Part of a small language model's weights: 9 layers, 6.99M parameters.
Each number is 500 + 40 x the weight over its row's rms, rounded and kept within 0 to 999. Layers, rows and columns count from 0. Numbers have three digits each. The size before them is the row's rms in percent of the matrix's.

# up: layer 2 MLP up, 768x192, rms 0.263, rows 374-419, columns 0-95
# down: layer 2 MLP down (transposed), 768x192, rms 0.0565, rows 374-419, columns 0-95
# gate: layer 2 MLP gate, 768x192, rms 0.284, rows 375-420, columns 0-95
up374 086:505542469487589461417465468457482513445463439533567559464520542533554423512530488439456552517564486427494516459530551522522461482491463457502561573532472510521451530503422510505504534496434540498493462568480521589486461511554502480512496511451471588513562466516491492485564534521460539474
down374 079:490493499460563442474448499516415465472486452432504538504553550554509525543452518507401438500497460457503465591520441443502496458449509507511470445392574596491536495486445510508539550452517549486501481577545493473503527611494484512447497495517558468489561471464459495544508502534473472411
gate375 111:482457530487515466468506480558584473476573452535488509472542466510506496574581521478460556443483498527463547621553527546515575486539510522511496521511527462483565476526503536498505538511422541503512494500489548517383516464479491534473515469447473488469453480407468561524577481539536439482
up375 109:529537493506491563518481508488497472495504436538464438486503483533459514500478480532467490464531506501482499518424464420525448501515594451513555511520441517591377434530508452507468488440528534504532495547510512591515453419516564535520502460526504516487550530514501483499421484512461528388
down375 109:502447532464467478484474534467505532513529468532462465419506498436492467507488458556500517504461432494526456465445577440524493546488473480482445568536454501473580540547468478476519498533486495506515530566564476561513543481471545487462490503504506452472488563506475544558518484489521505508
gate376 097:485550511540525517510507556579442465516514423470452447430467522470525430484470527529507501530498465449520444436463584508565474481532502502553487486433496568541457505544507498539545517475562516396494461495483446425463476496485400500543478459552468535454543545432450530416463540507475490500
up376 100:502458443478513470566482581532483513556448516463498510519505420485507495464511465439492485519524568480475528492478483587495502567530551452526498586498423536555502483503526437526504495487550522516486515405483447473494543436513445534497481521545520456514561509442457517497538487514459530438
down376 086:438423512469455507465536476524443564578416460415496470540545459482454481521493558456493545517503498475516473463496553570571519498575544508491496535485439511517464507441513543437584479503513526495529508499453471562531559455501501500495519504441473518478461528512451507495459422447544548434
gate377 109:453540474467507493477514511485472462435478445445540527580546545566538427528522514487524527503485502489458501509514501546553514491558495482492489502557541439512522469380463548485496550438459591553509536496596492590558465509479470464432482537493521447545442506511508557459496553457496539568
up377 111:539502464486496497514545440412454552488574518455482460514489512536536479557468512472524481477548518531542527563547485509506523422515537498475496526462501550509560506478558446450484529462470470524501504491483488584461579503518439556462521453427503549519522498509488550605492526498495573454
down377 108:535547521572463509394523539429450583558532510530552574491501485462457470559482503547504568517475512542592494550488466460512498493527451458549501459490508501507455509525525467543479520494389471555567493566441522498447549502563545508506495449432586419457534440466507459556482569453526479534
gate378 111:502494548530504439513536499458538464509514458537527448477504549513527514400526509535498494506533473512406540532424528515628453501484541471512452501467466462494478490516526513496481524534467467461542551448542510528552511511440487557528445535558402555490506473462516509476522513493575452481
up378 104:467554514544453470514463546516519530553465529528434467508510509438438521530426476509519482499519463476528520488478486570451467539455461508598584549472478525479510491497388467513498540533499548502528488506452557494437496495538481505504497476519460534467423461433486609516459516510542462417
down378 096:435476498478454453478504502522521530546508555478512421433553534544489520439523522534574456443565503513439560523481469499512497502517388594553486451518526506518502489435509475530453470516573535466491454553537525468507578532473516459496553460496426485467562481528521515439508570433484521497
gate379 102:482514480492557490581502550512437528539509484523510596439496586485469536476475494456520495504507506498518505558495424535515540587488497517474519429514585522467538568554491475482489533498539503490515472503527489455528445538487483483522499522525444467516454555548532485406515538550515453522
up379 100:526510524506527545510460490542597449536443450461535459567516472405488469534512496527463471515521500544458501502531535486557497508520476526472453543485519500564426494529517505520521512519521450434489560531509514530515423503481595517507497580506440534448509477529543579472459540433593514462
down379 092:506568524548576474468553542551445424508460474514487528475505464477510565539435518483479456498527563471461432562491458528543473531506477527489550514568504460460472517517492576475550550479469514451553466517499448466430508454512477518482443472528478427486512576547544463486514527512492489510
gate380 116:494526514598473533547480469469362459511565497406443432460514470447430491485549455547459480502475485546495478490507481608374532508489516526504516454453494508470526433515506519525449508484499557470479506509523428435482514428440549411612482539443438531555479505465486432504497486490472558453
up380 105:499544514536485454434466467494498489496545498444532529512448476547538545480547489625470561556479517584467512577476461524450512474579471525512512432531521517549523414548475505462522527497493493547503552487506451487550471435486524514582540576529549545559446531465467445434540534394474525441
down380 096:434505448471539477494472529529460472480545460431502591506501493524523506476519566535456477543519529488545448539487480473435508525551491494457478523469501466559527507506527571464340550498486498469472521535433477483433456518526504439482549549400504530510511512467456513557498486475440532462
gate381 098:528534433555574542536415473476483472514477506534473473447483541525442490529550470508497519485541386523593499513435484463522477479555555528524515504394510518462445492544437482501502525490502490501463493533547369524523548513477508453501567488560466460518519475546521514435495476530442489497
up381 099:512481471523474488483409517420480471552452537568479507510427600525502527508511538506504507543536478496608518514500492511509530531495593503491432464487551523445520420459515485528458453487479530475538434523539380457474555477509522440463529501627518533507464482467552477517511506444420482458
down381 090:514508495506468518509457520475485519505421550568552523469424446511463528461490439435482523478506445535523523544435506435459489460539487458558433530474561487534503468539482462532572422521548495517536568509532497560465485503598448515580504473424521542561467541486533555493490501471480491413
gate382 095:549438470564494518507512466500498475547490489472531537560492526481605513452573415523436534502434444482554489512459537600528484490395489520496483520435489492502525464427506509571563505464517492493497486594467480553539492519540582497580564427534476520465497524555449482496465483504464550432
up382 096:501515484483462532484529524472518548471494542533469492504471531524530494520518470497473547475520411439504566515565529456538489552473517538586530547546465485459498506520483499465488549551464534507513503475504502513410526479404544509472491490512545489543489555451511554548555541493566543483
down382 093:553455551467529543490501505510493452469588533504504487489516517399542473489478555516491486499530531553464442497520541444424482533468525550460468463441572607530503521452500552504490492457569442569444464551504495545471549521513525483518491521524418524610473499512477535456481479487493534488
gate383 105:461508471524422521541494548566467481484496491545512527521527516509573454440479504508507532413484462512456493522490430471515508569525573530476535429448438480401534562518531520477461489492489491511484570495446457424508514504456562435466558484520473538518449454467478388487520513527591489532
up383 103:514570428530512560524541461516502520491546522476513556488558579505453500494549446498529528541467490478517430550614471465508481513493515493578485513486521532506576533530455501455500515438501481559537456559409486488487483470489484487551448462543504492477510439493483528560449501487455527523
down383 103:570449513542494492504483479457541532528544458484517451447504473562517450550456565477513482547438508506497474476495554532442497495448537591511497552537439455530489499496599512543471503492511468488506495505454458484482521587420474519512443468509493445572541521542499501468447478452516553544
gate384 121:558528550498555512542497498523467620494480511491511560490425469431505547515540498522523574580472516464576436505493469533485570487498413510477519497525467501552491445542455554590468490504532535508478500544542467478507473510414553504516482434498470506468435487569492476506488558471488488447
up384 118:489492480517564505507544551538564461442494493551439471546457543478511500423505573569508558508524485513472546522547488475586565530515508503474438475576491425469445496515537453558531439520539486502470479516433467523574555477535510511488598520392520524476534460493504477428476377478444465433
down384 097:516529474504489441461521497529445508513498536411518507407480563515544482513526487467501497530487479447519548504492435478575501448495492552462418497472501543568533468521463567482459535543550451546466490483488484556504392520561492573442539538456492556464550471487466584554501532462505489503
gate385 086:562463499505427463445472433476525454534564543493458592416475482457517433460534535556493425439504467515427525464459494537552432566537504476570536564483462434507512425465476434463588497537525568558411564530510515461526578458456489469521504538569499515486555469453547521551479531453473520555
up385 087:451456540495467473487521470503458472453465500456529583506457473527452388478553474472481507479520512473510478556509535525491444562519512479508470520551488514523464473496433468473522537520462505517410536536537444429480527526487581500425447594414462554483554471463498475522481526549513474432
down385 084:499539495474490463517485465479496446498467528466485511503464553451565458496509521489456465507505471525511463529506398474507495525519454475463552403413579495490542497519460450531533525535493520496419473525560501493441586568565542538528529480561486505491552476447524499514517571449462524493
gate386 110:500427540541415486430590444416493530524540439507484499528495469509516518493455518549490471562464496504542487517547464506451502493460587448513510514518442470511536455529502465534597525473457560500479458494546488443433566481467466468523527436489453568486504555511415476528536403493559527497
up386 109:473629462516525534505424500493531494502557475486427521503478450561587443546454509451451490502470456517563527509475481493501500441512475528485503556484519497443490525470518498480454475490463426483486498436475452513460553465519553488443507479532452539557528521429484492471453431508512527535
down386 107:450502522561487536522468486475513523519502559478492486547466458484535480521580504492431451521482513526457516480490514492498587549501510494473522515562484484485528530473519523320455488538500517467479515506354466464535464496488454570484489538566537493436469508446472528516438503508474443524
gate387 084:558507510519481567525478453444488482527513437440548519425502482516497554473440536486542448536510528538558447510497505488447446467519507443472456453472559484524522564498496537478527496475551579500462461437482546540502468496424512487393451545476524521519512568559524608531508451456569473508
up387 083:487543510498473479527532465496452513512477467475492440517502577501568516501430492450495521543479581573493507628520467478508468486503545519509488506488439432432487486475527612484443483529457468472402506503503511515479485531427522399434379519489497506551502499479510473597496510457470520437
down387 085:554470499460505561569476490481470499484517501489510465524439439499555431530463511539524468532549524488483487528533530472491512511528492540470516514461498477551427519440475519403558533548505539521478529516468452541430501407459471492523390547542485468588430482516500561535508559482496538483
gate388 105:447393505491478540522497468438504454541490488539606587466484446503523516445498514546469370456553500496524443549436511508523484514467448521450430497486502500497528545507495436463495481442435477550476448506520531496510485483545429533459461498530468521513471611565428513472549444549535543527
up388 103:504443495440578499529482496451463473483508463502508489568510507461439461566462474476472460574565409529501437440511457507516529464503466471505530524455517523449531515563604558464569488471454502520484406539553444556505479499452543473529443478558489518530498508500553523457427499535475519522
down388 098:454599560486486529500550552522544463592527454491538468496455539504523428450505521440571478484501449544527534493473457435537528523531451549492534518563517529560476546557536481491491552478476431509500438499410476486529475516524453554540532538473490516447523498452557460508461509514517523482
gate389 108:544515577545441575572491471501468451444488597556483483510487464553559522499570501525545412450491488528443513493556469490545523497512507526555429520457483517459539498493489538520475505470490512538566492546480458495529506446458501413538458486448450505459466468483527475479541504538544536464
up389 115:547491448503507496559511494500511521547512484493503588431469503543522525531555490490489523497556453507515421489509503465499465508511524442483530507593482536510474531471478482510568506542533487506487504433501576487442473507465515547574451495552489548426570526508440527454453447530504558513
down389 105:482512504515497477502523522440454485501483511508558504499447441551516535508557476533532521585541512532500504478435492440476510502465517423486506446479563600531522511457513508439530485510600505469515489488481558503498535461508443556528520405512524526548498456516426521540475492369479546476
gate390 100:473490523576504528503495529510429515489450557497454535572424509535462508488519428487527504553446454526490466536480492536567489521525522436529456562522543507455519519486516557524519479449523506512479538454504522478477515479480531538446510490468498478502499458492416545443474497452491509468
up390 108:474496454557490488516519504483446546566485575532445475493454530477480481567527422524509466533484507492539539470453524504555551477473591540519431431504556465557498548535474505599478469487512548474484516409475426446458542502498506499499523459528526564538459487520489422436511530492459482502
down390 095:519516596475529516609538534494496497512538506493556402501510544536529497454583493523481479594507501524507529517547476483516495466471414525505472505501538466471506500493551539526496525499496473498444477457518491518519540512502527497501624563529482563440565532502505508471544625485503551457
gate391 080:565534501500465495469515431451566523494500486459509507453420518494566521497497514505485457389467470558563484533477475480457473508567480531567519524524534446510494463519529513523546487457469516540467426438497548465435470501479527515458433568479524504530486512526461460492501438443538474470
up391 078:462499438465372506488530490475465502530525522481512508439490574528506577537475539438475496415459478453529511442484540486469499504480522471517480562486470511373477459530527543546504502507557483527507530479488448523523570483442502524451450497460452457498418449506484489547454491477524453545
down391 105:505488490513491507491500481491490541466483539422500466516523509527499541507490494500493527516490514512508502545466548509537530539463496496510510450519511529492489521534459498308476488436516485498495503504308508487485476527505486558509469526519459539700534510545471493484527500507451556547
gate392 093:519549516562524542546484482487534544454505424496515470497427485566530427530503491439481470488394487566536459512445517506545462451514436440445518475523607478524531465548455454566499523517439583480507528518556517472486424490463513545554490477499492525347447531533542459479542484467484543525
up392 093:471554413482484485586574524520561500483546552559528442452531517527510528540548452476484507522548466483516439494511558483472527527539588550518475491459463570558423508459506490480425522440534489464477485473506506537443479468510496548479511546504563476504522450491519592526496546528571556475
down392 110:491430463494513484564488497495552442502529530493455522520483503341487548500498554460522504519527521461456504529532512439475495481468506536516545532448522495549492488453517501494501504475435495513489552521559480551524547738486515543488565557520508512632494472457528564492475515458479486471
gate393 107:491509450558553524520514481496506465448513528562536453508507486473526517464483531514486484479524509565495537558482482479504478565465532505446432463581459463503508484514553486508440455467502467481483494493510539375513459458455572476533537430470484554448549572559441487475515474537542470494
up393 104:468509488491459531511552534465482534529573556514505478495516568505525562539518510498488547546474525411484495562525515414448503502559486490433472485485536510544535525547433510469469473507470626558493486483573513499457441562562429524486571482589458522450451515492533516506511501508437509511
down393 098:532503597453460528536454550424501517491484502497475459488566449531490506432553499456466485498526469544522470527491484546497501541476494526446553481593471475578487545517517507479491478433484482579483523493426556432483513496434471537488514456493499470551426530486486526502512533527600496523
gate394 081:513478527502492531548451481479497481432506547463608505473494567555508491495532455503540512587483503534478451459564450489423505548448514582466454490520491501526509501542487506551532546536486540519464587510496599435490577510494542555518531522428507484504501526539497528507472523515518467506
up394 090:514511530494540495567439415507518469466507535510434517511514502468490511450496484456565483484484547502539566478535422485479481470487546489546483550513504496471501445474518498611508522474475480481539488426498482459468480532495527486532542459488589484478428480511455431560563470440465474469
down394 080:515538475425512458536414535468533551487479569502475523485502497477422406477516497541510505473513489503405489497491537486534435433471459448540464508500481561510461469454497558529538487451547530561541515490511603511558550541546533529525530544492449589582496498524466508471498484481439507461
gate395 084:472524433526457489475508527523523496485502484521502491556504477471418480480506491512463534505494498554523423581506464454503527633515546502493589487504435465511488526538464510503503490471530460518485524487579557566536447509557502504455556508484535466467436526517510499518524561557558452522
up395 091:520482542472456541431528532486439429525543536496546532555463485506495458504531473483574472482533483491480544478491555515499461405410441393508505475510494550579491521543495458497488514507432531510560442449535546439567492544439496578483487499488495407585457463452452525524468559532498498446
down395 083:483454471621524485503493449473555488526545475502470488420592450469510533540441466555515534553491482504418433537495518462520537466512553478464516425503487533432475531482509501479468495468478418519426476560493527529512484422489461558542494532457499523574525509514492435515574486480564538489
gate396 075:476537458512522500493468470490513480499444482461462482531541513475533488513512486475515502502531478517549523402555488545418483519514495544538495477543543628431439486477534508477432480531446498491499496518566395540461521514427476521543560535524507510525483514555568592492535523511478499444
up396 080:503450483500486439519457473533459516411474486585512552462497486498479458502515502483468497522423449484459559517478562468446619447445580436538503445524483503459493445480486459454466516494526468496518428473456543445581459534451532452508503510538469504441558512549427436509511465486528466503
down396 080:528544535459503471488525535532460461479569498552528527492452496534513516486507487452475433456539497504438555488577458418520529550460531463471505480495534546490510525493500525469457494489520600453500465503485416393414452425537481479545438601459474506387497457565455493459561507463506479475
gate397 119:502524493539491523500532468498454452536493450474539473511504465603501447588522481423467432542537556479532529511531467453548529528557500503490373469521505474545534457421403519501441503565529529551503567477519578469576533504594536510501462505489500581495522523494462474481466483478533483514
up397 116:488496460535507563540509542464499477528476595508441520552490463548512507552472413505423413438567427503597582511505497467538537424468489459571436525549465507484539494479453503496483407442483441519473475540458512536523530479536552529463448476497528554475556486556521494509529478469615399516
down397 147:499465476502521485524448507498512486485446489500467519543464495307533479470507520487506449463535516515541517516526484436502493495543509427496453493472450516428529509518477521566445465481485557512494518480676553490490506401526482517508460506446515525533547534498480522481539507506551493504
gate398 108:470537569583522530489398574487503532510524542485530465489442528477531492451426526516480483477425495475490538561521516485488523519608541509588548455543453543473480482467563497545504477573468476495500495533520468466486494506499478470393490482472516530520430438508411510463467484506535462445
up398 115:527479407510461485481526421554529521511536490478452531447474507535475543494464465472494570525535514410535506498416375528515485545441467502435500504508419482476484579489456501520571486486553476514529523553448479526525558523503509506532566459497547540452507477423551518465501409447371508568
down398 105:531474505519456524507481557424470433413528463485544479486525487474482511509508501531543462515527499411514530428492503532501503393423498456520452515464554519499468456514529521475481574448575487454490480515592440433480491526586546511538500531586503503505494453402470567525544483542448544479
gate399 069:481499531428560480505486449548384565484485444506410510516519483473449485506468490493522508462513479447453498553447513461618523478528459536536523439541505436529482479532566486457455473533439439429564456429497456443511483525450578498530524575502510502455498545486515487506467507423479575451
up399 067:441495560491492498493525575508477577535505564528483516503476537437510430461520445587532498410549442552551463430487529504498458514497487517493417435493477566460524500485524516494495478470537524460509507465483598450526464503509480476574494485476492555406545487523561484496523448528543570504
down399 069:460499505567504470554492500564470573525490534525504469512461526510610463517479508515492541430480521492526470467507450475464460474527487473549529589515559543508471537490502545474523469505474435574493542563487516479514540519568595561483505530550503429490563445430541545451497536560455544440
gate400 106:543528431521502516451543474539519431574420441559438522455506464479501524552511507446478471550483508504510416502492517401491547497540491522527559522486472566476532434572468521552511541451462506463497479501497468492389516456531516541504456509465494497546480499445439440473497508483452461449
up400 099:489482510466476480498546396477516484483561440460469616501551526544537504537395521462508518484487516423502477489445454480494499507530526433527486440507476514521484513550549501457498497560510554462441575498510495526481446528439550446513459508460478501467446554525561578597508502523608440543
down400 099:529514477507455438428487499451556486478532557511583538536452443589459452466449482454525521452514470489523513492461462552551450446551408535515513533451540390535530465505498556478517518592560522504507453552512509496528510539494488433500461535491514490488470503406495485496549515452502491512
gate401 108:522441465517520490500534442505522481476506494489474452513554503508496517480506520516524478510485397497509477478521516451523534491532513539496489567529566563526534485488411505491502461501456489489483537537489430524515499460432485515471477415562526522473545450533553484501501593447609410459
up401 113:523547486427490563463492519526478531467476530553499450525440558534439483447520525521537468445518496520586526544511524561493499428474494541445445467500515463463515448504521469585507471535537492448532546507450488487365478518492543515481451520493508468477575527455459433497508531453558495492
down401 098:492458485458476497519456483557507448528500508461479459470466486476506564502532490538540476571507570551480544477461502535570499490473541458483528554494476500482579477465471489506487518486475490494431430539473492516614513414578488592478539538507520457523512462490470519588471469578456523485
gate402 091:514562412532532525394568486506505539499468449404537496465551456408555477495458398528483443477496472529506493516489486538529495470462504466538480542527552533533475528524465515419504501439541524519460519502543511562447502537505451533420452451502458449561507526541491512510453471509523485509
up402 089:525485503509492432513520429493475488468424548630497546464605518546483472463473503481424437511508589499486530586549520510448452503561506455516485491580433473476494496469505549433525553526434557463498450504447487501560526428491539493495562531457516515506459494479540435464538490551519480539
down402 110:532536536429539529498515545524507496541509493463502456504531516573564510511538426533492463480548513535536524527544517448447537473482532488509485511504482493514554513476506529629516514503508514462483461485728466564490501427529575430411511505494553524391470492442511452540502484474499465509
gate403 063:473520485485529570489473475541545529522489448493531488401515435534444488499529464508539527466417508492522518507546530445518474466486495559499515556428502555459526467454520503554535530468469509490457468489508484496469496570559537486551578535538482502522525409515460512578369495490587567586
up403 069:495515485480588430518529556439522490516485500570414525471503473528562449503496541476492445389494418569443434476459536532578510536454544459523510577535403524555576499512529465531522475497494566430477441488572490487497570453473506548538492542501548498447485503501538499483498482558549485452
down403 064:458545509508566500409518486467503574471528480456488500530492565507500540479453531491490540579552535570546536465535505545463496489541458431531451467423523484457412513504486491423549385488552489504465506480558537438533557547486544512466515487443533489433553532503551527492485485558520488491
gate404 062:480462414610464443510463492542533541529513509529457475512483527483523488482560481527553480534480488505499456492450496544490500424463472479517501501478496486498556466480487528496493505495537461523435480499520558477482515471452487555498494440529490499462502495522498463436568526513547580519
up404 069:504514466479536454485461490447529571460506483556488500544507479495492497516416446500517438504447524491517508540517549553511563507481457605488498508437526546570529484450503471574481498571532485467520469548497515558427481533478499569501519523537524496470502517537448502511461505562518495571
down404 065:475512523445542562543519447518535514520505503472552494461574493565479490460554601506510535522500501558516539491492451475465447491550520495530500465555485448508527508497538568456516498454514484540516461507552494559533472559526486476481531497476504562522460533383513546504571564494516491480
gate405 078:524459501472496466507491461526443466492425498494471444458496524490514475498516529494554501471528467479508533559464562547556468503469477482454519445522498556478469545483515467577473563481497505449533423503551525530530521560453537460475553519487493505544535474493525529406536499543453538514
up405 077:472515594528520498458523476517551489524614496491464465576510504530475462525459545480531521513491441562472457459478448541509513448521477500512524515529482511456513546520448560442553487469442549512483575484509569486471427466549488554453461413587467502491461528538488438523511502501548436547
down405 090:472525554533513557493494561523471504474581482480480496473470522544516528487468454437488501451517485529427476504541480523459513450520441482486497515498544439475570518488403516577507450460494414485473533545507491442508486520498484555472474464508539482561441488488489505475471373509507504507
gate406 111:501530468546427456481579440493518455468466561581459495534500503518480408451521537525518556506478415461487437479501505541416532535481507482438470539551452568529585483513454494540467547505481465564556476515539445504471461549527436550504497478498503464439547533528544571506518551483529484567
up406 114:512483445502567454504536458541573460503463427536481557594427558523484473497505528503469561451535487474508444594419470496452469441505475509465532487520547378524432549452519491496493529521540532493544464516553512444474481534536565509470528511542498481519491459537490479418496427434480535471
down406 098:472495502516512499491528556526468576498508465421458519486432432421492484525492472474549504471487421541577520496529534510542458444582471474518460535500462519505570565455475544535505475462479506503458488474471548572575581513480565543451502483479476538468518447555502537476540485467483558455
gate407 099:492512558469480452444519461480558498462452515444492541473471505523496479480513456463585498444619544476516451495476506461440469526494540544504453488491475440492464416513482502540548488481511499503517548504495464404460428545527513428589439429497426523476493417505490515441488544469524517457
up407 100:499502508400534457506497476463558535476556569473503539513492400534518431443464566503501479484502463488484449456438402569502517547562468463464480472461505547504564541441498485460520443516521471504477497563548478500534478491464545477533491523463489515497396569539474469456470499552486553469
down407 097:455564541584535463513436502528492506514487482482567516491418485525463546416438489516479426479517483490497479496496509511471512489436500584508496582542463518503482588544452496456455488574554552532529501508442560533534478493526522507453564512518458465435515547519537517495511569541495553484
gate408 120:490509459472518562522560504558509469566517491522453549501483492579466478486449462480436430502517495526523445483474509505582507498500570551534470473507580533519488567522489540521449516541472456507534510458537504474539480463425429543530506484466477490507472423522520506507471485582512527466
up408 122:452434556457509490567512460485523471506500536487473518453497502500510526546582459530502458525517421533488517450612538544509507565453518439517526462491493547405520481448438445471518493470478555510439468477480483450487505553461447451493444564537521464491511526520485456450447522416501477484
down408 118:560463466500529508531461467444475464524478494458464517439518488467465511559529400440517406475482497538501456504485533522543456478492530550472484446476482536511566454430538513478503547475482488473518521514531455526457517512521492530559499515382475469366498495465426502463528470472476445459
gate409 082:542464513474411447491490564523491499487433436439548500478492491513433477490485541462516504397516489485528462517555496492476457493544488455455520583512566432432549453461525504521539493475564399492470519471492469473491483477400505506542482424519494499505447465436513459519455540492450500483
up409 087:502546502443438484545527566487535535577467515479597486532564486464497476527491506530509543507509513436545522502484511480463502548441489461505423619511449482504505511475515508507482518455452494476431548444481470516503541437522544465567532533498515500545533548477532445484503449523460522483
down409 082:506512500528623468488425493451558516520496499471515462520514546500505539477491510530460498471487463510513486561477474486459473515461590458494488512568442523525491519557511495571507505474537430547538503476514549480522517544483506551493529542464547521493504550450538493489514498470478504497
gate410 112:496538554480557503487539428529508459549565522464564559567498459537488516541569450550484463563465509469462548558521477570414425477524434473507503550569506464428520440483501483481524497482513511463582485518535507509503518545583531493477524492429529586536480544559466537498459551537491449514
up410 112:426485488519432526472556491467514481570482542482519540554521533468588426458465524501522487465468481551549485449465471536523513463494474514534444513479555492446492480513448479560555490496495531505563527574487448541506522491522533496484527567500511564524639513539503477529482510593389470450
down410 127:538559494536469485397498467558524491559522509452535508509461527618528567531465496439529464488530487498526452482432486464465498550530486474569524518503444537418503470537528539445517495468530507537546494505470498517513530363544562496513529473476455504278494543461465415427521515514492502482
gate411 108:482513566450482525557507560503493503416443464489476460535510478506470499538489481466551539482486464537461474483490496477471485581535473572455517482582505432474449469477521501484490465492449498571515465527482611447557512557532448558457545503430484517445538412496564434480509457496525489491
up411 103:485578497562484445467488514471554514485476473486497494543471563514466458497477462533542552491509471449527484519480604515409478538534515487538517515503532473540458472570521516517509455463491499537520497445527420546502566492445547526504535507510582553477423503466537561441498523485484539549
down411 108:470498466547563415453454476488493525515517489530510558513455611549543432459493505508494525439538487449541523566419564497543524459496482420561448504465494442453489533509535462535519533546469528462513493498511390538541525601490537465524480517517534522450457483556485481573502599492489531441
gate412 069:486486570522520579436432485454518477480513543520509515580533456502515475495482549500559443486525487522481523582510503509472500458434558463496435463509542519509472477446510459541470544486515504589557496504482482468469490493529561509520521436556511487415464482532580476479529550531412420575
up412 065:512522438408445458546560468518432450543444486463476428516507560533518449544500509509458541511522520432463522458446524498450519509545466574485480486462486479491524551528496499506581495497462453486444493528559436569455513535460441493473460605500462509505490510503500496484489470428597502418
down412 072:514487403520464573491482493472441467518444487496485447519515470490482456469470528519489543499467481493522478527463541503429455507475480415506489494491472461536570451457533506496499512549507538485519464488423433484489516365545507438518564490467529605441435559474464524529580467453503500475
gate413 101:473496473503493440425458593481523485476494461521433487457544419519529441476475525459488443567469478515435425503472477489565508460581527463499509486455472469517556524540489513527563514506498493572550486479559516553465498495476480460467436519566508458496389531502456538511507511518464556523
up413 110:484500508540533486447494509504539500521488472460515572473507436546418486541533508483492468492531538480521483494476556547513455423554480413475556584538504492540525541456460571428507507518483479488610419487541488546498439531459525515507500467444512489435504465493450511503564575374496533505
down413 096:466504481461466497555518403437503480462513542493525513473482525569532486523485531486466474568523407449510435502532484490509553507482487497449497458524421566461553451484546473509533492584461458530541561490591493517582512478528499495514463595505626491406480517494483512542454464458485487553
gate414 064:565480472532491517558544447438554480440470522481526514535502536601493480536501562514535568550447504439518551534534499496467514472514548426493445432432503534509483571449505529533511548536509450487542501490532556463476471540503531468539510551478522509523469506488465539450476496535465452528
up414 065:547465453493501488487490605467458485497571456524476536488520496527545466503522501497545544488470540469491513512565481499506474467486467540534543415496482431506491496488496479506525425538446541428517496509525510498476488529574441478526546542431550506573442566504513517548476446493503508500
down414 070:521534511515484481525490481540518539491537520502531485506506592374500520518463468444508527520500566478496494503493503441504499482501465458477558497467435542520476516470516552560514460475469500530538461543503536505504422411574559559511536578436434554530478514504528498449394489470466513494
gate415 101:530548532559490498447498493459542452569480484516497515494515472541460467524511496533495480483548475579477553431551468546468447505492517487514456587452490489525530537450430528495527484502477470469404457497554455458519579497420521559467535510468620544520457421478555501508441451467490442562
up415 105:464523479501512526512450515494492459503449527496485442591441561518474433550459575457551479541530489488519510437546501542485517488442514512505418506490577561475598516454457532478514513471457473482512572568505491450453534519545541501504531538525498554502478455494472570524439447522539485495
down415 093:505502551479501510536491488434488565491518498447477471516502484511542496492475518544522524418485513550513539538493495490515447431528590557419559442457505533465569544427513468432562419476513543470505507481480552450554503468530532553495477495518465455511443464479513491480579525489483531442
gate416 110:523495522550560543449462437455432562485425434571528493487524487513457522550580478497517514463493495473462434551430557476515459493496524435579502504532524501538490441567457547485500493480496491569528589491532526469528496500470503435506463482538520498478520504575439544523492487560376454501
up416 104:503474544558525513467498541528453539545512507499546541534472512489468517451501489420518489522521506468472467500480484555551528508418548462422546530498560511497473507493531497505491380524530556457486500484536490458492533515474499460504382421431538513510455496480497535526539479628518516523
down416 099:515521460515455525484501506493458477449447428481511557497485501522418415477512559489518551485487546558494556444540542491552503516495551446502501476502492510393466522460456512462499513484448443507475573454451452436484483476485478546499465519483490493595488520531508506564409496449501506576
gate417 095:414520446530576525523486417545470471472485439538449492523573503528537529431516459492434526584547446511515516520439520481507467471474463450474460547559507522579493548435528438538521531465508508502427530550503552512518523438501459444473464509505532488469439534535497473525447489455493484470
up417 096:559462552435487416543517543506499551523532551523523461465476502541519563428497503559525613496496505448474508462479507502515509519470474435524483508424468480470508452466513495451493550468578522485465501522515466509587510531445505467499500541612416497521505533474514579560465457471531556445
down417 089:497524409501496500483513446478456474519582467518487481521506469540496488496495466460484462466454470554477523529384494469502549400486486560525501568467547481458582446462542534516499480456544507513521519492453533462487550504523519586554469437550581512508562531460526538515452421516483475574
gate418 015:508515399460486473482535522498535452525529532505463506494504502514467533528502486521500516455466465488442513465461526473456501490531581437567519419524546523421561464414518490427462530447448494537473496469540458530503478455497561508437469558577522404475475464526573527512435513545563497502
up418 016:509541617537485566531431480504498524449471495478562455475508456449514454497478550532452484493616515494526509521525466553507479490483439547428471572484431462531472490576452489524538518551564522471485476547460526434471488563460475564587568481451461577527509540442429477516576525423477476508
down418 015:505496583543554439519533462475556481459489497589578491513509479479496507488573504553479471402422453556510521509514532549390503474507541466527512513494446427512475540444522526523512532538408523488544456458549459477436470513505516544494504461566581463448422568527513523461527486500424401549
gate419 112:527584438495489503453436515532545486471530478555510536518469485517556468456518499480496547479532578446499400530461520536450517401489503412499446538529470497486518511438502506548550563533535508537521455515561493546444536469558472449529473518533477513440476500524511516512531472571515502505
up419 111:540471504534455500524455490480403504563476491529553462517472503551493454510524484555532495490507417464458537467463501474511573463586498478525505523538426510448533530481493562506416552462536531442460505499449531487532459468526548495521489473525500472483505565507427525449475474457541543545
down419 100:506478479534472488455549478434495539517462456463482483519425565371541521485458498493526497476604489479474503563481575473527475445532521535471490592469502566474458451548535556494539439492452475523476522545492456466484531556501530460503496433577469456529512473482438451505538459526527415510
gate420 107:572501526527453570510503459544526455474520489535521495491501572498512483525507445460444466486514450469473471475473522491469506472469476489494469511429494398409466490485480559517509514608511472482524480550511465540476481461510443523513488462492531512457487426554527541577475512556517509576